config.yaml
hidden_act: "tanh_gelu"
norm: "layernorm"
norm_place: "pre"
init_std_down: 0.00382
lr_head: 0.00651
max_seq_len: 2048
dataset: "wikipedia_en"
Each number is 128 + 24 x the weight over its row's rms, rounded and kept within 0 to 255. Layers, rows and columns count from 0. Numbers have three digits each. The size before them is the row's rms in percent of the matrix's.

# v: layer 2 attention value, 128x160, rms 0.146, rows 67-116, columns 80-159
# o: layer 2 attention output (transposed), 128x160, rms 0.161, rows 67-115, columns 80-159
# q: layer 2 attention query, 128x160, rms 0.136, rows 96-127, columns 80-159
# k: layer 2 attention key, 128x160, rms 0.137, rows 96-127, columns 80-159
v67 092:128157137183172129081113133138120104085111134112112140084104103130123142170150143091073144116113134104110100123119153153112176072147094122142139147115137106170107124144139130141135111140106134151153126118130095118136106114124123154105086152
o67 097:152138122150062141104166109137142162145117137114111098145164156131100103113123129151154105148136115173138164093135144130100122141121129131122121188120127097097119117159115113117111103132127135139098156123148125130118151126086098126097105120
v68 096:097160152143136099135118122110127122149138111117142143121119156137112127151110163118137142105148133116158130151129134150074070157111067111086133119097127107120128155133118111116114103101099128077171113160132120129099127148115156112123155154
o68 085:139155134130095134130149115140157138114116162119128152135103114116128054161121123140114105110103135163124129104175110137123133078146129125169103174155110177144107120169126058149108133156129140120117084120186147158135117119134101142132091105
v69 098:118135098059140144111118150140152125178144197130095134094130092146142153106129109154083149116156118154112127134138120166060151125081111142154100139108160127140118123125108115159117129162137130140138124124097107155124120093173079135163142121
o69 087:133134141096145117101164088116144126137144096168154103116085145130178111162064113127158128177124172086117140163132157120159109154173113152114087111116112132131125130143135126104126130131145134090096111125137139120106160105141130107115140099
v70 094:113147130129171104113150139149104119141147114153144140101131137114079155094127131101118126174100096101093140157124166129098131150156107124135148162163110117138161117140110160077130125105117104143096151110128119139113177151132125115089130147
o70 088:123143138155111150145146100111102080159138154132093107114142131067115092095132070159169122139092118144083157130159144093115135128091192136109157112116135111125110133114129130169118089141108165120107102130155114101160113128133100174154121113
v71 089:118206129156126166093117149116098087154134140146123148159174127124126130102066103127120158123116103125134113092133115175118161149135149141069154138109140092090152154115125148097106138114171128144133098095112140122136114120140078143162106134
o71 084:147094115093136101144140110143162127136108110146108124112116145113095150137118141113140112114159129134128179157148175099123131121116094144125084151111150090154136104114123137124135097099134131153094164121158150110089147128100118117115164126
v72 106:111116150096113116096118127105126125155117145160142137164182142106121141098130145062107165152152128107099153111149146122154172149135091167140125121123153087110140132119118130125134150121117104188109117122135168097123121083160116113161119141
o72 091:137134105119111160137122123147139119087132105116068153143100140126131124189143116154170110136134154127179171175099146117176134113109098105137112176135107120134118112150152144124126125145151156144132127116126151113127107164111126102126099100
v73 093:105183115130126120119134137177137119146118145155093159117116138127100092085123113154106151166083102156161141105106166146156128110138143123124128138042117127170123159087123126127101100125154131166147116107107114095123109121125105190145097168
o73 088:111079125166143154139154084136124109155149093165115124141114139082118150138164128133133126145116083097126161113120123140087158094091146092061162124119136107136143095147114154110135104195136119101127148110145127134160128148092141087120117095
v74 099:123164143137124132078121110132126134102105140143139109124145179068143162164112154114130101137106116119086157089109124146129156110107115146137097133126118100148126101110117119141142082130156093123098127140121153109093150194096104152125107129
o74 088:136134144114117125176123100145081156141161123124112118114113129115118116145163111128108094132121169094161154089134150132082080141145101108090099168165084095141134121094104122126141132071133133150101117156142129131126081121143131107136150124
v75 086:169100154144142125137079154125138155107067171153147100096116106121168119075125160132115121109130158153102084121161126156111128149147135160078113161096130121125166152128109085149207113150109186116146140169108156152136116148144176135144125105
o75 078:135146128091126141083148132105143119125157101146115133153089147110128153103106118150144160130132133126138117179147145113175106138108146106127128079134148127132120105139105120128107160084134056111091116107117119139115117116110134127106114095
v76 090:139131062129131096137108122120138132157156145139155141126120123156169169178151078128059113100150127088094132156130138098148123112153102148143128130097135148110140156186150145149139135128140140110169125105124156115127086144140131169106115093
o76 105:163129149137132133125133126126138138119126138089135164125115128117110121132113162143141108093104115185139148100168075127126138158105136147143106183148113112148120154127143143151092170116097116115118117143121161121120111084142112108139111136
v77 101:151125119124116153106143182107144122118142159117153115140176119117152136152127163128105185096131176094110093109133147111113080119157137117142150099147142169099092122135136101114085152133120127143090161104114164152153117140137140108111093156
o77 095:106124121140122130143114141128120135101161147125152106100090127205209164131104117112115167088113117159163164120110109126156094138144119096142126147116137134115146111146160146150146142090161087146154131130088126111123162052137152146146101099
v78 092:101103109168152114142117108117131180128164146123109118123117150105119135118157140125139137144122128090105167098133143101102116135127073143133149127114130048103126133107097160109135109094119102128053100117135143127112125147123171132122126133
o78 084:157113107106127138107157130168093144108114163133142170131127110123109080127123129165105146168107095129093079143144071110126130140107158135091130139142054132099130130123128127142095167142139116145143159119153117092149139141183106130114140068
v79 100:125125151101117159124114103140122161117176139148145130118180113098175168138098108161111135127083122146119127137183129152153102136142158140105170132119112136125146119167117080134138136155142092106077133116115128134106122125119109151131129144
o79 080:148095103117144155117136165133138109148095126133100124115131135106118141147133116137082121149132139112120127122148085138089152140122116094114156141124123146163147113136112158064148130113107100119193150160125122131151133077150145121141082133
v80 121:186125103163133143156153090129144139119142086146144119103127089116110110140099157105194109171123142109133136098142158102153120163162077147138091137114122111126127135122096142103109109098089117100107152164131131102165190125137162096098105143
o80 091:089156106095126093123155148173077116109138149129136138092151180126110121128136132162129127143108116167113151132121174120089128127068140146126129134100135136144123120151132142109107099156143137130144152142132107113116113133103146144154176139
v81 083:147136109138157112129144120098145173135152121144150182075081139119134124137085127135127149124121110120150143153127129208135143116101145118107105122159094145149094104153154148121120119137118120119157157144093118135177129156108118120157108112
o81 086:165119125134124122133128133113146101169141120128111119140197166115120084177173123137137120112104153158118139126150116060108135132102126158115154127096161128117149098120132152124115112122102160137095122124169126138097057111123136134161147139
v82 085:117122110149132134119107131097156155119135136141114131109139164094124134142083134126125151132135132146136084134143106142125103128138119112148118128127120137075172165142074114070115109155133090146144149137115136097147148157120164060120100158
o82 085:094132144136131141146135112145134184134163058093098194114123121130137120134091127108128130088130140114161152145127133072111151091131131144148093118155157131112099094117203097134133136116144129125106126159089134180126201108102119163127138102
v83 090:114142140136125132147118159111125130139128173112112101128116137231141152142119178135118133148158134131115121096128154097127115176113086102128086111182139142136135157133169164124132151093119093120164140110148112138117185104157152139110065125
o83 082:120117097134180058133109127148155148136135149131136160103105142116113181108132111132114098089085111141134157163087095129144179128158121107172120144133134114121086134146090135135112160126129158138068098132118127127129140083116153141139102147
v84 089:122122126073090150142086151123140091150106146112098120115118200128178118166116127118117137108134112096137094156154125101144133097129156114121150150104137137130097127102143130150167111154105099114178141131120142146101114109135094079146098158
o84 088:148093121132118074040114162114199122119176065129181114103126129161147111137090206155134124089129162193156145124153110138137094146137108161127111145104114118162116143148094141107087149108141111133106131160151156096096096113139137121118141105
v85 095:105112134152118165131065128147135120114113100136148127071116168105079124111094159114118166139118118151157121093125109154112145119109129143132135184076128163141125132157132100111158126140137094104149120164126098092147111132136114138128140134
o85 090:149108084109177126105147099136140140123126114115123155144136151096161112157132106118116122125105116075163119136157134094093134141160173115096138081111140155129118115101117126114098111139104120115108151108144159132147121160113144114128137084
v86 081:129155122168114112084125147139122129149109155104137141124180156150122127124125132112083158075129130138124123089112084168138153117112132173156088076110162129081144143165144133107108130177138105139070151102150120097100075121140094116154153195
o86 099:125091104129175158175152127141136154100149135141112126127095134090134135124143089132140134120119096097135153140141116137100121159155092080131096149118123128160124124077121117154100135135088096123134106124135163080156144114144108131137103084
v87 102:099135153129130107131081150116093165125132112135122136151111111183168126111102138105151118109141154134135104135133145142138121126133135128123132118156180165122157099110148126128148176124151149148169126148081139139127094135130111193155080139
o87 103:119101090117075149069143131147176142109119096117140118126129138141125155133107148106118100099145141180127139176157125115147121123102135145206155167129122132094162122133138144122116113135124151165138136147135135120104110085116167135101151123
v88 095:108143146139122092145153125153165159162109156137155146134129146107128108094151133125163117139109120112120130119150132097150202142166118149133134124134133122075112128082072099077154095119123138113111143098137135118136147158136130091131092159
o88 092:094110135144125179133115145147131096142148099134116121138120123121098143111114116099114152147130114141114136135068116164093099066086097114138118128116178120165152111139155118130122100160133140148108108178124089089131147134110108151122121145
v89 088:122095155124119122168132108106142126134148137165092143107127118168111106101123120142095112137115079145131170075137113147133162136079140154137138104102100121151157079092123143102140160137125143148114120156131124104135087159183146107142121074
o89 072:117169101124135099133126088135089116161106083150109097148173188102112121174187156156159137163122142142104108173104128095120150122131140131159146135114103145101114117114123126120155112160137102077170144122146080137120131143108128126135112145
v90 086:168123128113113110116114113148126148116109059102084148134103134113137100173100136124116113124134134136153169116135127113139105161116121140156109141122142088152079152145144131127099136175141119175099122092130148100124161119136097102120149141
o90 096:116128086131100122130140106101162098114124145136165149094095152120150147143123110132117131102115157103150155102142130120128147115119176114162146101120119151124090093110101096110172124118107096107132117166143145169142127100159120111103136112
v91 101:111108111136102104110115120141149148112121117135135135157131154108142175174120085138119129110120123130170169153118114129126161137118157144117082107098126137110128109193135154172134131081210145085097078127086134128119125125140178161157161127
o91 085:146100150093121158133128155116130106146132140136139139097112128142168134085097131120130129108167087095130150140131121122091100152156100105118136120155145113127151176092150146066143129158132129144131141104092145130165131156120121100123125167
v92 091:091148117070091138152110120158149113119103103118127181141146088189165144080152089151143152112092110119116108121143115159145162130116115098121152081094115142102178103160143101141155117160167132135137081134110126152098108144118108129153207108
o92 081:127104126108166112111106094117139175140132128147149131111158145088113142123119181143127113168123119131134126145107119120145160124119146167136084113111130178130099139104170153109114126132101147141136128120134144134117165099102142153120106131
v93 088:067129110093148080138115115185102063130154154121114107125124146160158107136115134164136133158163116144146112053115103156136188092148139138093154130103126158102131139167100091135112117128155129124109138116107115139146118140112111141132152122
o93 112:156118111079120146113099127093218149118114100124114112107100152101129125152104125106127093117160116099141124154153110110099155142111146160122125139081150135126111094145101129083137124118120101081150149092125168156164159148126113094103091132
v94 106:124111131126147149143133114114127142159099147091119095101166128075155129102127109136114091150106159090140151101137164109107144129109112157108109118130110115145121093166121150145111110095138114143121106161106120110137142075132209132135096133
o94 094:123136125130100175123122117138139109112135108137120116136146145082103138127150131158146101180132072146136187133122118119112135119116122132077129120077103120160123104143100140079136112157119125082095118130154067111148172178114123130121124131
v95 098:113113146061104102174130118133137115124150136116109142134144155128113161112158119145151135107102146149143173125125115118103153142074113142127153159118120080124133118136153133203139141109122118165097078124148092122160092134081105095153142119
o95 090:115096101130108172116093122130106174097130088108154139131133105125145122178075128116137132125127106141112116120110153134158167153153122172140137130157116132136145141102121123154120099112160175145120142149139164125104129131134075131135149101
q96 082:141095097123135138106074180150132130117123160119091115164136132092133151147158096145174163142160100100120112145088119114097144095147111109095136145162111124154125140098136131080132104117152105134097163113157135125133153152077190147123134145
k96 089:112162134191154144147141121126126083150068164080117139124109098119113106095122144133103131147142104091125114156118125142135150135101081148130183124121089126125189128120129120129096143122145138117135142116127103121148127157129156149131132154
q97 074:190076143121096104149144161163130135160120142112149095117155092153098128165151144168162119170126088121100102140078078159122094144138104163126126147128087130125127129082134130087118115112170102116141129103137153133111129137129100143094141120
k97 080:124115095154176121157079109116121150139151124156133136151164102145137099119101120151143133120117133137162089181133144146136078168148113125120169109096087095144111089129163126102148150113165162115158178116129125121105121129121125114173150125
q98 104:121141106085157111108073153103109130131085151135149145108150142163134147120130157111080140127171089108130146155145158095117163105163118144107148172114144168110151111151110116118106118138145075121104109095116151134141129172115206150149091158
k98 088:130094179117151120114125149117132102138107153159152115135092108150118089143189152091125168189123123122110144100103100170152133119125131141161142116174132104126145133114174146091159138122130069105136135092169144098110130130117117172112156156
q99 090:120096170168109170140130127145105153144131141118077081162140110113130129147111077140184138141116128120182126145119127108123100153117095080172110118129141157152164134159145085166138129108135128135177145122129119105124133138159083079096139149
k99 093:134141133163114104154149135151117187119144144109129134101105101120132156126087132133065148108147152127115094150177127131112152129136137123127133070112088099137100111096155109133105126133149158096125133124109074150134101113112096094146137146
q100 112:174134107117108108117128151132146115101117131094143137132124178169178107130144117085099123117162126138121145110140137092136156132130155142130121142126138153079178146128110141132128140154098119140105061098120159138174121146147178154131085112
k100 110:139137116124143086118125153135108119117071137137127171114148150107149101126137111111123182116146098128129135145152135119099148102156091153149105097178129146124141151118140183128144140120146087156111100114149157119129159119105156138144112179
q101 103:126110113148122135123146182165131113135133091129131107103120096098096160177108094102108176135163105121097111144120146123104124114135138101160108141172128129156155155107155115120141129104136134129090127065116132129086150124133135122100174142
k101 099:160176156118111075143147145097145129100128136186145106155095115149170116108106139137131124146090106120146121122133145115175083159076107138122146100079150102123101127170091124135143145131125151120137100144109123139136085125125062106123124137
q102 097:102081137187112100147135074156132145120125131119169125159150157105121146159112130137140135106120135150125114110112126135129120100104148124170074115144133120163103120124147157155122158107097123111116104108115108130091127122124123117150114114
k102 102:153130102108124126130106134160119115123122159141127119125135165143156117162099122115133130145108149142167136106175119167169105080105107166162143095096155086150072136141099130151129129098146157158092121125121125146139154103152115159147110104
q103 110:147118197177125115168116131108138047117120112126106103156086163121135139135144135127137108081062147117123117129170102147092134148091084144116136117092087097129157127107146137134113161152131139143146125124141149134120145151134107133110126139
k103 107:142144086080113149134146132147122166138124143103098151110103091113172129120105136148064165124159105099124121151167150109122138122120121131157190107151100184124137118170103106120122076153127115140137116118110159135126140106131102151109117145
q104 106:115092128154095120086185143125100178167137163099122108132118100139131098151093147148126134130097161134152140099131109165140120114119129108162103106121106129114098118143126123169129114131128138132145114132101102116115166116148124132127168134
k104 093:158140072121128144154126122123135153103172122137126108093116141094151134147115140132112143122145144145137105107140103147133098158150111143093119076108148133142127200120115109139118187151117165102165150125111052139146131092162098100141083110
q105 107:164102118100128088138085117143127114129132165144147129170147166131122133105162121092161132135155097105153137107085126114143139138134139163168133147195132137134162131178116154148148107118141123122110159122147159126121122152101151117069140108
k105 113:162134153111166114149126153134127090121117148147141162143147183112116125127107140145115103143147103106128132119142110102176112117136070146148122125113136088146130106107112150108113145107149122150073134105146125116153096192166141152115120129
q106 120:103098134131125111142125143150102103122125116109144190093143070100104098135151112136111134090143109127162129126115140146128155121137142121103161132164116143119131141133142119146131112141175109096109128170128133170117108165144183114087072133
k106 088:134165120132146136092121165127130086122154138137117071139117141123081156129095093143154121173181134075094088152133116098146120094114109126122174156109150131141087140107163119163132111139139136163138153110146121104164163136120083150146181112
q107 091:117090149163115120179092096125142123130146132112165154124170121091120114125131171145191113098116082154115081103093140150102093114135106098098140114149178149157137135125151135118128134106130108118139139128151152141120076124153113083108145125
k107 099:146119100091107111131157107130130103128170110125129120161140112121162119093119101148128084182117168161121143091120098167150099125115144133165091127085124082107083132115121132147115094100128161158134125126117144125116141107120092139107159108
q108 114:135172095109199093156082136158099090154104119132143157145170102111118133144136140135117135135164107128127102123121164146127117131143089177117139167149135115146146097125135167107142102102124084146118178081114158130150108177095135127109112121
k108 116:159142156103142104135134163100145093114121148153176119168131145156129121134136114149152125158079104122111143146119137131098101112138081111125092162124108088152072099128100118121140144136092112135128127104178132125134106122127155139074117141
q109 104:134102127138085149126102132117121173150148154117158102102162108102103165138114118153127107141144124125163138092165146160123121147145103113114102141159132090140122106097143088138144106156141129117092131103134104141094153084131140151097177141
k109 094:165147167120113112123122124114150117121117099119103131117125096135176105157154131113155112144125152172151129102109112127159116127106129119130130110100143171094130119135138141134117117071138089121139163137113056097140122079124100071124166114
q110 120:138161085123154123119113126133139093115112106165126141088152124120114151115122132115093140160145096108100137153126177117137163154160110175114173134109139149114151120130111143066127127105160092100112120128113142150121086161097144167142067156
k110 111:127120114120146132168115166105122119131122139134147110175123128169131093177181111094150150171101093117135135117076121144168090090121147099134108170131132083102130112164142123151137105079133098129146149121150158110109123169094122162093112127
q111 106:121132127118176117106062123108090140152157138127131130156181132144124137153165128127084150099133106162115120136100124148147092127112105139121115120147163135132172104119129159127142136141153093150125177124160170155132170149096162105121115126
k111 098:145118172120107088127160117138149077108128124124129163162138104130153134111168150142181095146095107114126131090107137117153104141129104152165114113139126117124092147119153139118151143156106119142147109104182152118111103137088181129108123142
q112 112:121108108130112154105118163103131129114101151130131095119117122113122174111154090146108106123070157109134150113178089088099112139167134118116125108124124145130073140115124089131104132131136149095109126122135144095113135109135088143140166112
k112 105:084149133149158167145132084108097196132133137119127121101143124073096129108096128116108178112175132115120143144124111140093162158126135119085172108146149136098174146107148104137099148147145137119098167149090108159160154139131110099126119118
q113 095:120154138138126167166126062113110180155107146143143109112141109141162145134108125097158137117114127157111150102133121107100123166104132139155157070094132102122100170160106158173115118101103133131144134138079126120147141123141090108156141129
k113 087:126069122107096121137142144108137115116163137153147110112129126119104125159142139119090150105148151129132182119103120124110129143143118119110056124162132136090145168108124118146115137138157152129090108139106150161156094131120150059087130109
q114 096:146132082134101080104116138088148109133122156109131142132108156159150136142139168090073151153147131131162143126138138139152143151095076141161089190123129155125151121150131133125108129172108103129122126112144116154091139137135117140117161153
k114 101:157106144082111096129110141078177111102088125132145144138138153123146087177154131111153129160100116164145139076125130081123119099125112136169108109124168137144112145182100115069161134111107118142110098100162145112143102153147133151085078128
q115 097:118117120069126112151168139115142124113139149167132151107154082122143124142105121106159140138146118127107131105111157099115107115126135137144154101145137166148202097151136107133116135112100109067145098147124090104129143108109117140121126112
k115 101:118118170107152173102127109107159092134165121160128113143107127164138126137144146117126123160107162135148136152085133103136102095169126131177079129108174138112098114111142123134145162090106141142111155108140157133098143125122087145112138080
q116 113:107166161123164162145154093144124116172108131195161142118172106127131145091165105158091094125098137092117122143093123150109094150132110148056161118091115120126091123077132160145114141132189113151097151143119113154179098157131107159105112123
k116 122:131106104139163183122135103147088107159162140160108127150127098140075129140141118142138118113146145103101073169096149121085127140174158095123155186142097124127145156095132101171132157168141135101123156147116119150131095110109117131150144115
q117 114:144093104137128120081100139132090178138088117108131133130098102114125107160135140084160116111156143138057151098138110137091164115143156113149116122181159139134105162128123139130117122149141115079175078130143111145126122101122116145158178104
k117 110:156169142164111120128146062105141130149143075149111103127131125089156107089121155113098154161125136118116113128142149129136138113081126137141134084109140110136149155097123110153094133093142135145114087136100104146123149150153089108155135148
q118 103:163154136120163091162091139122120095137091117130129145154166087130094098132158123116095125143157082121101127145095136107139118113125120151134153133214139117133146107138107149128142115104167121128133139153134145146133093165095126139089173135
k118 093:102106143127140103126114118101117081121145138174180126176154161129102191131109113179153104161103130096119127114122134101119116132112102097114131195114101093142100117120083123084132134076123102146142136089143161121125098174148145136120161139
q119 107:142079113123111113137089113137154105125164106145151138127165110112143190161124150111105110136122120127134129137144143141138125159141086143156114163158134118107142138106144115132134141123127100102093151101121160140083098146077126144104151146
k119 116:124163164098115103165151143123143122086125113120165137117140136101110126129153113110167130158093131135126185097143105102159081106133100145168133138119156116148100091196113109103148150110136127137125119127153103129156158146155108124090106120
q120 111:130168136173143106146156124155104159137112159133125093154180105110130142154109123136155135151124120105117137136083175112139152135139115120117160128088107114155133133143149178080116098127124097134085132102072129087147095163079113115171139157
k120 098:166101135104153141147126150148087129101145160117112137165120184163117147131140144130157149164133090133131096108131140132113089118119107095104176185117115091166163116125102097134176147106090137121123139132146110123132145106093170165122101148
q121 093:134139092132123107125102130117147133158135116092181145115137148132116133120158115154099101157089132120162113176157114144159126160151123156113128160140147119118100110096121152144145080170175152158102077099135139168156113125143143146060122137
k121 089:152148147125150121134159133128106085079116156131103155114197142086110123141149099134116156129118102127091130094123125116110120114139111117136109144115113136134129158170129155103136093142107116102156124125144099044151132151138156121130108172
q122 109:110146143131091154117156101123142175111141123154128126085146136118163158104099136123137105098103173140098136142147106131120134116134152118115138034113190136113118138120153119133105128096158157110118177120103146138134097108144127154132115095
k122 103:124104092133166103155155124112093169134101093152131104148139149121132139165108129138143137126162171134099133111129114145107137121126154113151077150098142107069110103127120123171148130128127129118128131144106122140129147122129108121147149130
q123 090:096079146133089161115151118139108113123137122147115119136091111124109118133137093123122103154065126078156111109089131132142118135114138089105127142147121121121096143119115117158118156146153169135143063168153082134133167098132120121103114154
k123 107:130135126166162199139150085171099115125156122114109120072127104119119167091119125132114144130151120117137082177107127119121138140164168149090189116167101167143135158100162132115124135122159163099141174161069098126121145140108107126162128105
q124 106:169154091127186109146122118153096083178130127144154140166125136127125142153113137119099101135135107108064123129107123124133103139136081153093133150128128093147117153078106200097129101143150114162070150112143166126160089162084113155122134109
k124 095:155150178114138108124119123139107113113101150156129140155146107125118081118149144154167174152119082128110129118093170116127092161141110119116120147169065129129148150112091148077147170148150124150088125112137133144138115175101167111094139144
q125 083:132057156130093102120161179127154154163107140124144139107081121134127108140130138147177107116131149139118161137115115146162155123122115102146107140168097141146106133091141159146153113170117139139130132120150139118102138070103104153132075142
k125 078:164155092127141127143129145178115112117128058105132155123135106142146137116121138100135104115135138124161136103158146120150122123141128178147099103103130164108117123168133115131100114078143152101150123114114114094118186165128089122111118119
q126 099:142147107136105079117149134077156174128129127134148128135091148139125083159150138103101153108137123149121145113135102163163116134075116119188113091126164171146156121169129145149132111156113147138170110112132136085127147139142123097113150108
k126 107:151123165081125101125124140124132132118130123151132124120161169118155127165104147140109127134135110145138140092164139097149113115140132178156074107105183122103085106132061134120149112082095158167085086093135137129136130177149127172096151118
q127 092:106123149144140140143163103170118126103092157127142151113094146104098131097095090130161101160087161132148135096158131139144118131160132089149085112129132110139128077166129112157154157130089152117163121131105080106130145089203103083127122149
k127 088:101123118090111128099114143125120107098151121128112113120117114132161138124165141099109119072169140144110123124165119099145142136111153138083079117174139156166123159124119117197092088127118154092108130155097081127158155126125129131121102103
v96 118:144175110080127122111050147083125096109104088125149130144126115155125154129147127115159147120092088117089133104143117133126113144138126098136113126119103115157145149127163124096111079100114093106195158093140119121134143128121150148123115186
o96 113:124120134153115157157142069147093141128135151126129113124149149129127129130127155155144101128117114163159156119123135087082110161085142146132150133139132116116099097150139143160156191125125169144104097130156112086120097112087101122150147110
v97 105:130129146136118155073107132127122127137147152120091084105103097123106133149082153117102142102133090159124151127129151128185049140145095148112147096153156112101133162136152118121139126090095098095141168114127132147137100120124107156119090166
o97 099:111126117137144109183121104124096099168121091134155161128157154114133101131176142133137175126103127138141165107112137122111146106108139125114131111108112091142154115099123169199148174136129099119120108134126112118132137137103137134146138102
v98 105:137150135107155086097116136131140077144167130118164105125113132137116103095141117122148150105117120146118114128121159157091093183175122089122138124132109139143129149166142146094168166154102115097123131163127103104122156121125124164146102146
o98 099:135162158147136160140145112143144153133148145157145088134172159125166105100156103112117117130094097127148100131157125140163111134058150096090148086157131150146102146122100144114072120121133156125132107112126133145136115103149137111116126115
v99 099:143104155111144117108118128137162094157154096133105168152122164129095123106143119143150153143142127121148096140119128132126187153131122118131151110128142148146135136132132129163127143126115114107143104116126145127136175092130134099131142089
o99 083:102142078130136122161115089126111080122106168126139098117167142101122128126099114130137138148129141129120156130143105146103104102120171131194129154137104133122116112155110145128137152103146146118099116124143118162161088153110149114105149119
v100 108:134147108151138120130122129167128169096142146119118118089102109130129101128124140138111120132139101124138113109094130127105129078151144084113134150104127194117125104096139125080156134138189073128134128171175105147102141166128168133132070155
o100 120:130145163132150135166118127143108104143115154195162119138138129165121150102147121112121122130158119111120094132149104188146106151103148121158115120169131091116155141135129133125136138096111129141108114117101127193130116118153146135122143104
v101 113:130133149146110121148128116086131159142175143111115148131105133101130123107119131126091120156163126096150104150119155115123131087131143114115156137169153121153118146145100135140123105172099107117141141143116109119141156139120140168189122158
o101 098:157134104135146116188136103128128082158107103105158123139154177117109115142126148146175112105100125176128187113127142124085143123106137128142140125090102102132117117105112150142130173110112123116085131139149148127118069166086106082135133106
v102 106:126100146122146144114131136135133139164141054118122127111121121121143145121161104126153159129149141155110103144088094135149167109106130128130116139117083170132115107145107107141143113081152138107176153171105107144075154173102037163100119146
o102 089:127134103147083153133177120145171099160104149127106162123113095125119133139117138107120133120136140152193132162130109149143095144104124160129160128166132108095154149102168130100144106162116143137058133129115178158102117086163151121126109127
v103 102:126143087109125174124096084134136130153196157128092099143148104134119146138119145087139106140105138137126120120155109153109150122152122154104142119076145114128114139139131111115056122093103166102104175109089133145122144138103109154152125092
o103 108:145102062101123160132152181133150114079114116085127181114119101126168144109125142113124141117150125152166159146134143110113150137103121171114171150142159157120171118124114151125133094141129110143152166111119144096135117122125137134108139130
v104 110:127153114188122099166167125142136140117130109108103105143144123081113132104146104161104095118117141157126119120111117111124158083131166143096098121061151127070129156150093142162145099120122138090094147126178151109129099125104140091131179106
o104 106:104123146106133121134109123152147103112099142129142130116133124106067165115144108146140138136120149078107121148131096142177136100126127098166158113142126125132137111095159085122114136085107132131142130150082090132112160106147142115130129131
v105 101:134122072137118094134175168129167171116103148162124098139103096125102099161136147108153129141119118128119119132101125089123129159121096193155117118144102119135126105096143103117130111099152082098115098100144128123123148098121149153092085177
o105 103:124131138136173129159113118074091119153131110105126129131130128156161110145107126146140131105181085096099149129131109128056153135180180134128136144082129116115144124145152173141160140113097104136139132136124136114167114186117135118129103116
v106 113:108113194108118163137124115115117130123134111155160089129099101164091167153115118138107139136125132116110111158110146121127099123123130108146149135127126169110134083136138100139137113115083113113117123153124134148173173046123074140137173142
o106 106:147142095111130128161102092098169115139145133131115137135121154120151106192127126131138119118108092158167076135100131105180135115110138122117101162088127113135127125128121144141135152148126159099169128101116149152118123162119127103136113130
v107 103:082118121116132186115092122122094145085168162142148162124148156091095108132141152123113101118139105125167150146147106144128054131149124134124130159137100161112138097144060150096151139100153102115120148140146088122157144177152153134148110146
o107 099:175150124096201111175152118118119099133146127097153128133144114140136144126129112128161140159162093163103123131107156110113176136143125134089124158077100105142128182148158158101138143139120138148136119131120134132137154152127136133159128133
v108 117:097180129144098103149131148133148168123152122164142134105141116122163113155156153151141162104134111153135121108115165105094150116147112132151113127199120121074132129129113145100123146148114102126080181109154154120108127091159127147124116130
o108 134:157123145150174156154103116146131111151142122148106148137145134106098151098093085115108106116155157102080130151134103096094148145096156099091156128118136096133152149126136170125109116109139142131109138149084144118168113128117138148160133126
v109 115:109124092115150173128098113120115157128149135142125179118128130145177091147161149146130098140152164112126147132111148077122147104143104111131099165144120147127143145096144103131152112111109114116037150139114127136096184120177170137137125103
o109 105:183163132121174103148098134144147133132117132130117143139139109139117152125132131113137128124166087139101100144093109106140131161122109125092126157108111114108188158134142154120097134126128105157147119116094139136152118153115109133151125145
v110 101:134202132112100127155138134110110100126130111133118099125157142137118159138134113151128105167161129140107113133114102080152050130116143116138138120122122107112107145150133132143083134076141104161138121133087143138143130089140124183131127109
o110 089:158094133137125118135101118084118138137141148110137135113087144093113123153089136161100109131064149162071147129175135109124142107129145139137110125097125136150120106135146157131129148149089138135121143153122114090127119160104083125149125155
v111 097:135152120156130105128136125154153118151071098145139130123109079089116086105138158148137140080127147114133180133107165168090083107155120151113157122124129114133142138131126172161144130125146154159081144142079148104108112141094134137124111129
o111 106:105115151107137118076111146120100151142155141154113127161129160106108147102141096100145133125073135115099095133098122126144140115121120079152118118145148105089114150135141130122101090132154118139125146142113054158148134112152151144092120132
v112 096:091125130158099142147067127126134126171098133114115136098175110125146157169153143124087113136099140165115127079126150174118154133141147155162157139096141136178122130102134136145119138147180106111090102100158112138100134069131176100111127085
o112 090:164122107090115117144191140165148136097108134125143121153142139155159138118114078130139128119179128099188140150124123097171132139136079102121124165137128146133151140118115090104143148113085134121153140109128162182140127119112109146104168114
v113 118:106118158150127099157145092104143112103164128094156120136111148122101135129131139100109115116141102112173183139141167119127114129086106146147128129127144098132125117141146121106121147041123166153112163117154133119109144146119125062105113080
o113 108:104119114141121134121094145124100189132149124144101154160135144112139138168123119158132129092079187071094124131098107153136150132164088089096108081097085096116134148078143155118123135138135147159136125155093089115125154141149115124116143113
v114 097:102159137111123093079148082132116114148135116123135136138102142160120158131136131126074129136116124138138115095145107114110148151101126135103138102150116129115143124125136090124118163148103110088068138107106133117129150140158148117152103124
o114 103:147109151089173139151138136100096138123132088142124096153120145117160139170125135131113141105138126118104130160145144136095127153146148151104133143115107174110139135135130152116153074148105113144154121125129127125129096127136158156133098125
v115 102:110092123094169162146123130151129048145111103137156144139111100150138143173184128108125145111126123082139134124124109122123152189124162072146126152101164186118167124121150101117132113105135105115122129091108146160123147160134133130132121072
o115 113:143146058126125103091122123101173123124130131149135144124107138158118162139095149116123109131192102161188068163112109152118111152138093174123129114125115084101162134124098141119152148158131126150108150101144136146142132139135105125072140129
v116 106:130128107135137116129112167055119126094086096075128086156147130188139120142080156133123140123111135125109126096091106157120129130142076118142158164117127144125101137116125086108141131141123112131112154124089133140142141139128127206140049125